Weights of a small GPT-style language model, trained from scratch on English Wikipedia: 8 layers, width 448.
Each number is 500 + 50 x the weight over its row's rms, rounded and kept within 0 to 999. Layers, rows and columns count from 0. Numbers have three digits each. The size before them is the row's rms in percent of the matrix's.

# layer 5 MLP up, 1792x448, rms 0.15, rows 1513-1532, columns 112-223
095:494463426485471429564390459586521466480464517485588519498534540558524516503599388423548511479457526513548511416475461439481508455517580520501464476427606460437471492491446570523460483403510506588453570518472493473505455488439485573501548429500499485495455463400409456462509484472468427393447474513550462479484401600619622563472457505505
089:525421524524558489500464518542493420570524506481509425490548450483534438456504510509578528605463493545448411548498412511496509433449453513523557536448425540567557495495469586634521556572499498427513573517514426579530534572478441493504494485493523560459470467461517477550585511425518457491533508500481551421383517528552489509529569381549
109:453448493499504467477509405494467524523502474404468484589486473433455468488516527527557591582441581559460436556473534498450532529450515442414386542460392602495402472496556467474546543484481495520549601495478470477410586562572554451469565477428426458487439449462537520499488434458497517516594489466468462574528483593564485519464542505460
099:528474533479465560481555552457493469559489391509584557510546516519465509439580411410462504513479523472531504534468499555561464544527527413523588578498501471450537512508544471526518509560440549480516469492503426450485521559497421588536559557552470514491474455409570505546442509587527535439550538418421449549459445544518512536534481577478
096:502488513519485455497492500479502511590505471591434511506456551429459464526478508605514489592605415522571411443507553455416497526496482500567533465509511504505547527399565516566541523443496465511490439489470521502554614445464401626446468443410483502518466567540404489586503464448531489455519478462453532490466496540560467455522452522436
097:485593475547530482470510552451584472485467426434432546495354523479523500580421462484519510520566558501529509403461548588464520392513572429493562427402444553496587444538499557513503414446534509379458538561507475382525409459464521510496543500543546516545427488412547592439535496495515474504532574525517459533522429553523444487451485535498
096:447575445564510550469497528482504517536544406471431455483462507499515509521414455457553562596508468480493597424509494432493595510481469458480541523540581479503496451533580447526514502427507476540490475482442451461486531474494566575540559486508517469464477474517436487470605454514523517555491467402451500505478555550490439474502545534491
101:578490552398612470485455392479615457436537542538498430502396493428448569527471455581493435491461492553545495510502503499548483546460506423446573478618552446496404512539551503462440451478471455536423559498511439529483479478458413477491585519546408530513527423509526432557453513508473507522531505398504557512485470519390457531463436477490
101:528472559559500490448506488507515446512555560421551465576518568576462436510535540419540541547526518498572546508442502570541386520517521516428506516465506492546534580567574530543484553484508385483485492493537537482536487526474500490343506524491508596444551544432485515462496470451369512514546495473421537490531452489502552457559496538416
101:451480494455510430503410503444469552469491425542534428513465573437479466540564570482512548565445469501517490492594350489544492497487508575532501500427542501478536516485524490484524557534504437450503524372507564585489485457477488465553502393490469514455498433483432453459555509425567509489489396477444457418473458468448591499557553458546
094:547442552497529436492535488472433505522475400432486413490535450445465487425537507502490526491502563551492580587549564438495500441480545504526481546482464432514562484581480518416650517507558495510539533480552412539565487520417550460491467475505456360462533447514501388474457404494524467578550553551517600496582477516522500605545489432452
104:572469627526542521437469408382559516558397599422515556420376410520549537501582486499391376537571571537516550559510492533467481472387480505511565508424447508492470491509434524531548534594451615497506403506542510511439561479563488449542617440498487456567427522463537468465529458506507456494534492471454544539457509566468513504536518411496
102:545477499447529504409442572478484496493510445420447522458489502546458519560565545505544488532487465565551458474450533484490511488497604517569422569405467546479543496592498510576490475485474428497525540459552441463483520497475589498614506463493484577450463504526508457569538502511468473525441530519509469475457531499471468568481498457480
101:495454396488472508510448403511450511525482523499381432473453511549515601467500535410499493429439526390478502464436505502613407513474550516522415516526569438550470563466466505454510449446409465432496540567362582533493491578468491485432532458586428419558498544463554478369472457533555469470442490609487545528483474478492503519470557396508
101:405459430486472593480500481451567509497502442452512542522501423506451593486577441462472563478481457505513518515523443434508405508538493425529412425550529450443549601489497465534449433499510535483594493528499427502526531587536365437505443475519473451464444524459510469616520464499547553481501497461507513465396485479486593544471576532494
103:405424491481555490523475464420546410535555490497532497444538489530491445505461514514496448586524506552540460499515549609559582454485479526482490495567457439587497504554521435484506470463453512526504477572540481535497576388518516506518513455516425496496509567575439557456503509553531608477422533414476550541574446435511476471573584499499
097:447551452499539507476614458506536524497521487474453535458528551566446486488517544464429601482568429510489452525565583506520431500462462478538518401537507485466528490544520501518428467507512511586445529453485449431551440438491529518489415516492498508486495533462495478502452543442529437466528556475440565537534487507497516468579497522537
097:539495484512497482463535522461445478613506478549476499505563579445557496566541470498467516403562505524444461469420553486503524516519565522527546520491487502498464485466446624584569485377489414481378557467549523573550550517498588565429464603439430451574458528416539511434570498543430490488443542525533528486570503410446450500496543467496
091:550488544518456493520506435508465523504407527574501548431583470410564510478394513544475575503475504490519579439538487441470552435514633492434487539520467525523494514515484526479456424432554508526657447448519440515425439536623436527429542532520523496466453445510532588487518518529546498457533536511402481491508462460490417517503477487509
109:560446423507532520540507533533517572506604497519460451453548489508438477443586495501572491519424544538531491553450481401376568489525412462523471508410447549484517530583512426527508490513455501463549531490584492407524436449506515505561493536426558488476564485496532516389547548542496432510472456445535475453570510419532491435475440587567
# layer 5 MLP down (transposed), 1792x448, rms 0.138, rows 1513-1531, columns 112-223
096:584454532455565429543505527421457513470539498544480519482460481433538428492456558499568464457500438422488489503458481492466576589530499470597570504424470439546467464533528498374512460510522423532483541478514632588506426467504461478454471439549511393550563504600474501539450459554521473557519528473454565475420511493511497451493462516412
100:584450536477481544523559524521507448484495531508491469481567519572492507517494477537481503522557515470547558473541522572532518505582476537445470496532528454511450457534452475413511510406453551522498476473467561405540529446499491486442483482418469594416482571513450399471481557536385542517483468510578530609533454406488602485486510557427
102:449532422543523554500512421428561399355519485521549510417474531635515505553493499463495568533549369599566550569455463495505512533504445493461553516500491446467603398533598466553465535538517417480420551477552518518430505548520400480534515524517477539482513513550475476508533472505534587472480444462433477489525593486473489511565520553521
101:472459472539462569494528416525482496436525561507491472483496452477483507483540515559525590493515489421465467522410445477550626537526517498416440481556511625558509458561575519439478516541572528513607405498569537572460531489497481492416480489506534531526470525514502465547467485472521518552508549463600421539487547452529394353438384577498
097:472515451557420509521502520559524514479545578520546489464550445590600486401524433459497482524454528569503536597426517557477502523521470462474502567509447525496421560475429545451540516587465553422516511530522460443465455494541599449559524526467542546486525495533587417434551588519562558515508484515516460453476506555388483536539545576574
099:493451532522588493443525518450505448513492428437573547486472492494390486542466492521494546511461571495458455529565479508498501530517598527522527485643475406420440469581419556438504438482585518515475579582552559494543540506532523412534501453514484484524545486614524462453449450507479519474428495546484487494575531423583475578487640547484
096:493517603461488602479514478558527533463502516537594411595473504466507501512540532505422448441441479568521506543572610574444481455620471501453455466535578564493538506555510388564384526512494455470495436549572538460578378425514524460459412534457550494495530584491539522474473364522572487423509469445482519605578507504493549446453419538630
097:522438448415488552496562543484407485528503483454583542548533517603585511409508511388512398459563541523463517474517543482527550462506474509531484490511521583511560506520525409569532505545526512491524474536470554500483485488585553497448515444507489474523461603562432490464555553479434501527526514411486498398480592551502412475561550516387
101:413464496366463468470448516509549563562432594615394543509500505499499549474528477567438518490544441505475437501492525458531547442461470456404573501450457406420415483496499462530421511449504533572467508486438521521456426486590489560611538542506481501555415480474481417529525511554513528497483471436503565513500514608528492512491570489471
100:529598512573429479456532551499507414528441524515404561403526484571467516446526468536406421461515443553588484523464568540492513456478549525543512527481450465443522517575462516573474469571459515598468445501605449462557484571465513489425497542575486547466487516505527454554449556519533574360498553552532563575541446455543514552448420544498
092:534424460540424478525526462531488569527472495650460512489498470492447474545463530520510464408546465397429407482453449504548521450525492520542475481474506544490495379426447542657565458537531547479564572529465483515544445471562480424437456503439560493573523483511460481453500471525464533509434496446483429456494566434487552509503452454433
109:495472480497504423499492518506443433443486458482521510456524590502550401491492542498506417561480434440439479527450487477426466522519422526463465575512491556492468509508643550598561471497477522551545564431478490558523540508528455524384428516458481489475582455550487514491461376501460492480432440467565562431435493498428507539476377583547
101:482526561445480489537493458595461491480529457471578508568437505495505510452450505480540428492510499521453473475502428422499536407485497503538422476543481461484473548519526525575555611500505486453475473439531528427531499547532531465446480464585505567405561533467523476454515494522487438478474461510501556516440509442531490458519429502428
101:462586548507476527476516492527523456459564541567579393435444513503472452496440587525457498511476429594536539449519483541501536517562507458393578450646455464534500570445536557527456543570541521498504481514503493441464530429478495520463456556515475508491577482526492513532543500488451431489411442427480385442490516493609489528524455553476
101:512523509520466556546519446413494441484547531550498467462574543540597434502492522516500509552516499535531522483464603462548517511533484442476540485469424534498499477478423522506630469442555507495522562552484479579420376554510528496532555537560511520419518502455499463472481590403449520594538468476506473446504482497433511585583446528507
094:500466455519526493565487558520433468550529501475422415598576455538478489505515509459546548526442586600507474523509491440480475543540465489553613568521488564543498462574456521584592518494459563615501664523517515451482408465499451480423492456474414483527465434441466491452456558456402468506533467533506477486524508435465518569453570530506
094:562475522464466473466442474579539519473453452543521477533539550572525432476477462424503435522465504548617480434563446486503508430564468539480554542461433501540568584449447567474519526529449503503437459432502477557526524447474514555435534487557473537458562479482507523501538432477395524596510571406510460409397407434497456525455491478533
101:546525493446473558541415478473523480510437532497381554498514480491501525445477446530505564537531515516471469489514460492495487427560469417528516391550542374527607510499533489559539530573552589414626506462538523479478493518420549488405545511520554464498492518545410516528457502437425442507503420445485497518521512417499498418514506550565
101:442524565486381547544539471438469536542553465586436428440465466532426483576494449566437494573550469549516501536501455514520475363495467499484491464521509575470448532502466403434447481607543510560413467548460521520524486508482557507480409595535536419322548576514463541417521464550464589550446469472520522530572600611457470499464540379541
# layer 5 MLP gate, 1792x448, rms 0.145, rows 1514-1532, columns 112-223
096:467438489500521580537394436508509559529522549474589467458447449434542464448528520507543546581366530546526467537451514487416451565410488481485528557515490548473503440527539572534484514634517470455537580477597508574501482558477543512484547501533460499522507441471632481511531507434552493464496475522460557450405513507528496516491530416582
111:448464460427478505449581502448424543482466457558520421440579563413494551446582496529446425479511558435519474448572573547593483496425508432414407577472544459538489457554570482502515471501442570530432498491483475516556462447498528497516574484480598442442523495430448372523374507481493480579502477488495486463535499565484525511529410420503
100:457541476420455533480423555608545519445501479508538460508431440511470462472537561516504616588606394458600474444592559490468412524459482514495440487477482526455546501575482488502527396564463524455584439511449461497542590412485559501428437478501498515563507508439548435519498480506479462570519483437498498534562566492492495581365585501457
095:562475550520553377477539486463465498544576510467493472520597335461562482397602619432536503577532502500527531477602454516511535540462604500529503487489532518549489529523494510485534510532463497524459482415517474447447399540500525463527511485386439480497581529457504467432427537523547561496500462420469411518549513557475411551441491514488
098:502527497548574432396586485480467578584514456466500400512420530450570525486598510501540482546457542446532452493504494534540519391516477450502512527465523428402511439501459446443575566526420482414505521492488460415483386486470529545527534602477533545524506472529482406376449438503496520564535576592503409535485462494523549494518506529496
103:518413484522547535489463579517425497471469431511472458414570543515517603513523483497495523544485606560556463606470489549539459542448565509519489507505478507377528532526496524471545531469486443497549562504500502403504481448534534596551377508436390440599458543506516406518437524560442421558498458458434474500546563486528548569454503589468
101:456431516476572509443492506505431537573479464495512531477489538547460612403485395469541483514594527541483546514540504473316513534518588557487487518502458496491511510417517469436528463555515524509474538460485442464435466504417529553390507471433537476624497547487456451466472491511588540461501660499476471454448524489541519429547447496476
099:507500479493503458530486535554499488472498490385476499473431474450539494489447533494560469491484469502550528559450498511399536590488482369556583465519553622564549445450494553514488463489538466476519565575540536463532597475503532422511509578464567488478579560542471499472581452555515519540552494495350402536486499423467517567527459433566
098:451470526433476475355417406528562464489432438422426483437516465478541556467502474480565532498464453494596512504565482432471420398506477586551513475494514512570465507509456370496467566513553473475529474476563509490572445586415542534497547529433499430552534488499525552524500461547565421441550469451507448470578490442556454529562517448469
094:472486440515588524546533611473442551560448452462490397464427497543600496537477423513460523546512537460499479502512475550503469496514477577475459520444627489560566493459549459538517506492522558571550583557438511474572508455407513427586542442525530403458537454508453548393551474478514426473491467531481514529473418511496531527499446424523
100:449522482433509506473495531546537350490489479473546362464474553511508546515582548573546540492498516501577504512561424494553483609488490471573509467454529505481472445503422517569562546445487536434528530530425492505489533496437435500478471534478521444551507506463504492490499428421397401527517488538459556460546569515447579520434505480498
099:524530525477487510447566453493547459465409527445452534596544404498443490475467566549580426549469483510511462520603459536461410505434526452543494518560476594486539550475527479480562519510591536459559534486414461521566451404487498494455640490470453426619439484325516509410470462501553555464489494472402423538450512420443479453523534477420
101:498427479499598577487630456553513529525535510506482497418416520543527449474507524509521595543517510459505572478507490478445586427542426465477524478571421452459416550408508503574467541556492512497481479535436593578452493512495454453512500588513550422422391484496530492549555526442444517533587552460437489371484511473576517514462498480520
097:506575484471421499551513505488549491523419485532518447435475509477379596519491525570437427493563418539525498558572530511545509549549557568523603525480463470459497574392535522441545495514453483506447480513517493485480433549533501519503413510516412472543446480531585581510438508467523476471492521411542583543540503579502562467467465528486
114:454575522542479505589471436424543502486503522548410501526509470470524555462507461553587564568444515492492465505489526584511483460510463508532490455470488568530509466572535366431537460514569569557456575504560428468441527440477461498584434549560568426475554414472453575451472455518358462600476529511463539434591491452468488437398462536471
096:375594526519436466439542509534456544500458516545526523433474519587436510448461585495553530487497527476577529547483574438539435605446480520522556479552614549391622486442495501449533469554485463533477485431481491498475391461458532516456583529512555426509441523518484501441540510484509441539482467478518518569535494399550506506423540439507
100:493477537519453563448427428465542407568489469491478453540580517521596476637543522515530472588459426515540430527350517595559460505504442507489475433502501413549496506525488465481542397559541476460527476509563483506476483506514563475528488473508453525454453499472507452481488472531543477413442485549512462467436457553500537497422484579499
099:444540437615522453496530476533524506434513449488555434479522494535424543439494491447516550442492537579492545429520559546481536468465501431495534620472520468515493505474486558579413457536516481410478524598541481502448553587531497411603479508455509476486464481481475400540421520464488449493498506546442550472443543440464560538535536467481
102:453551470557512447466523508481544479515525552500587486533427495471423432437504455511494531473462467418428445440477464436370440495500345564549477466528523517468490420469483536535538549452406519512461618554554443478524391498496487451543461519526493570535469475501481515459488487597546505537461506585487505433549425455426460487512473455621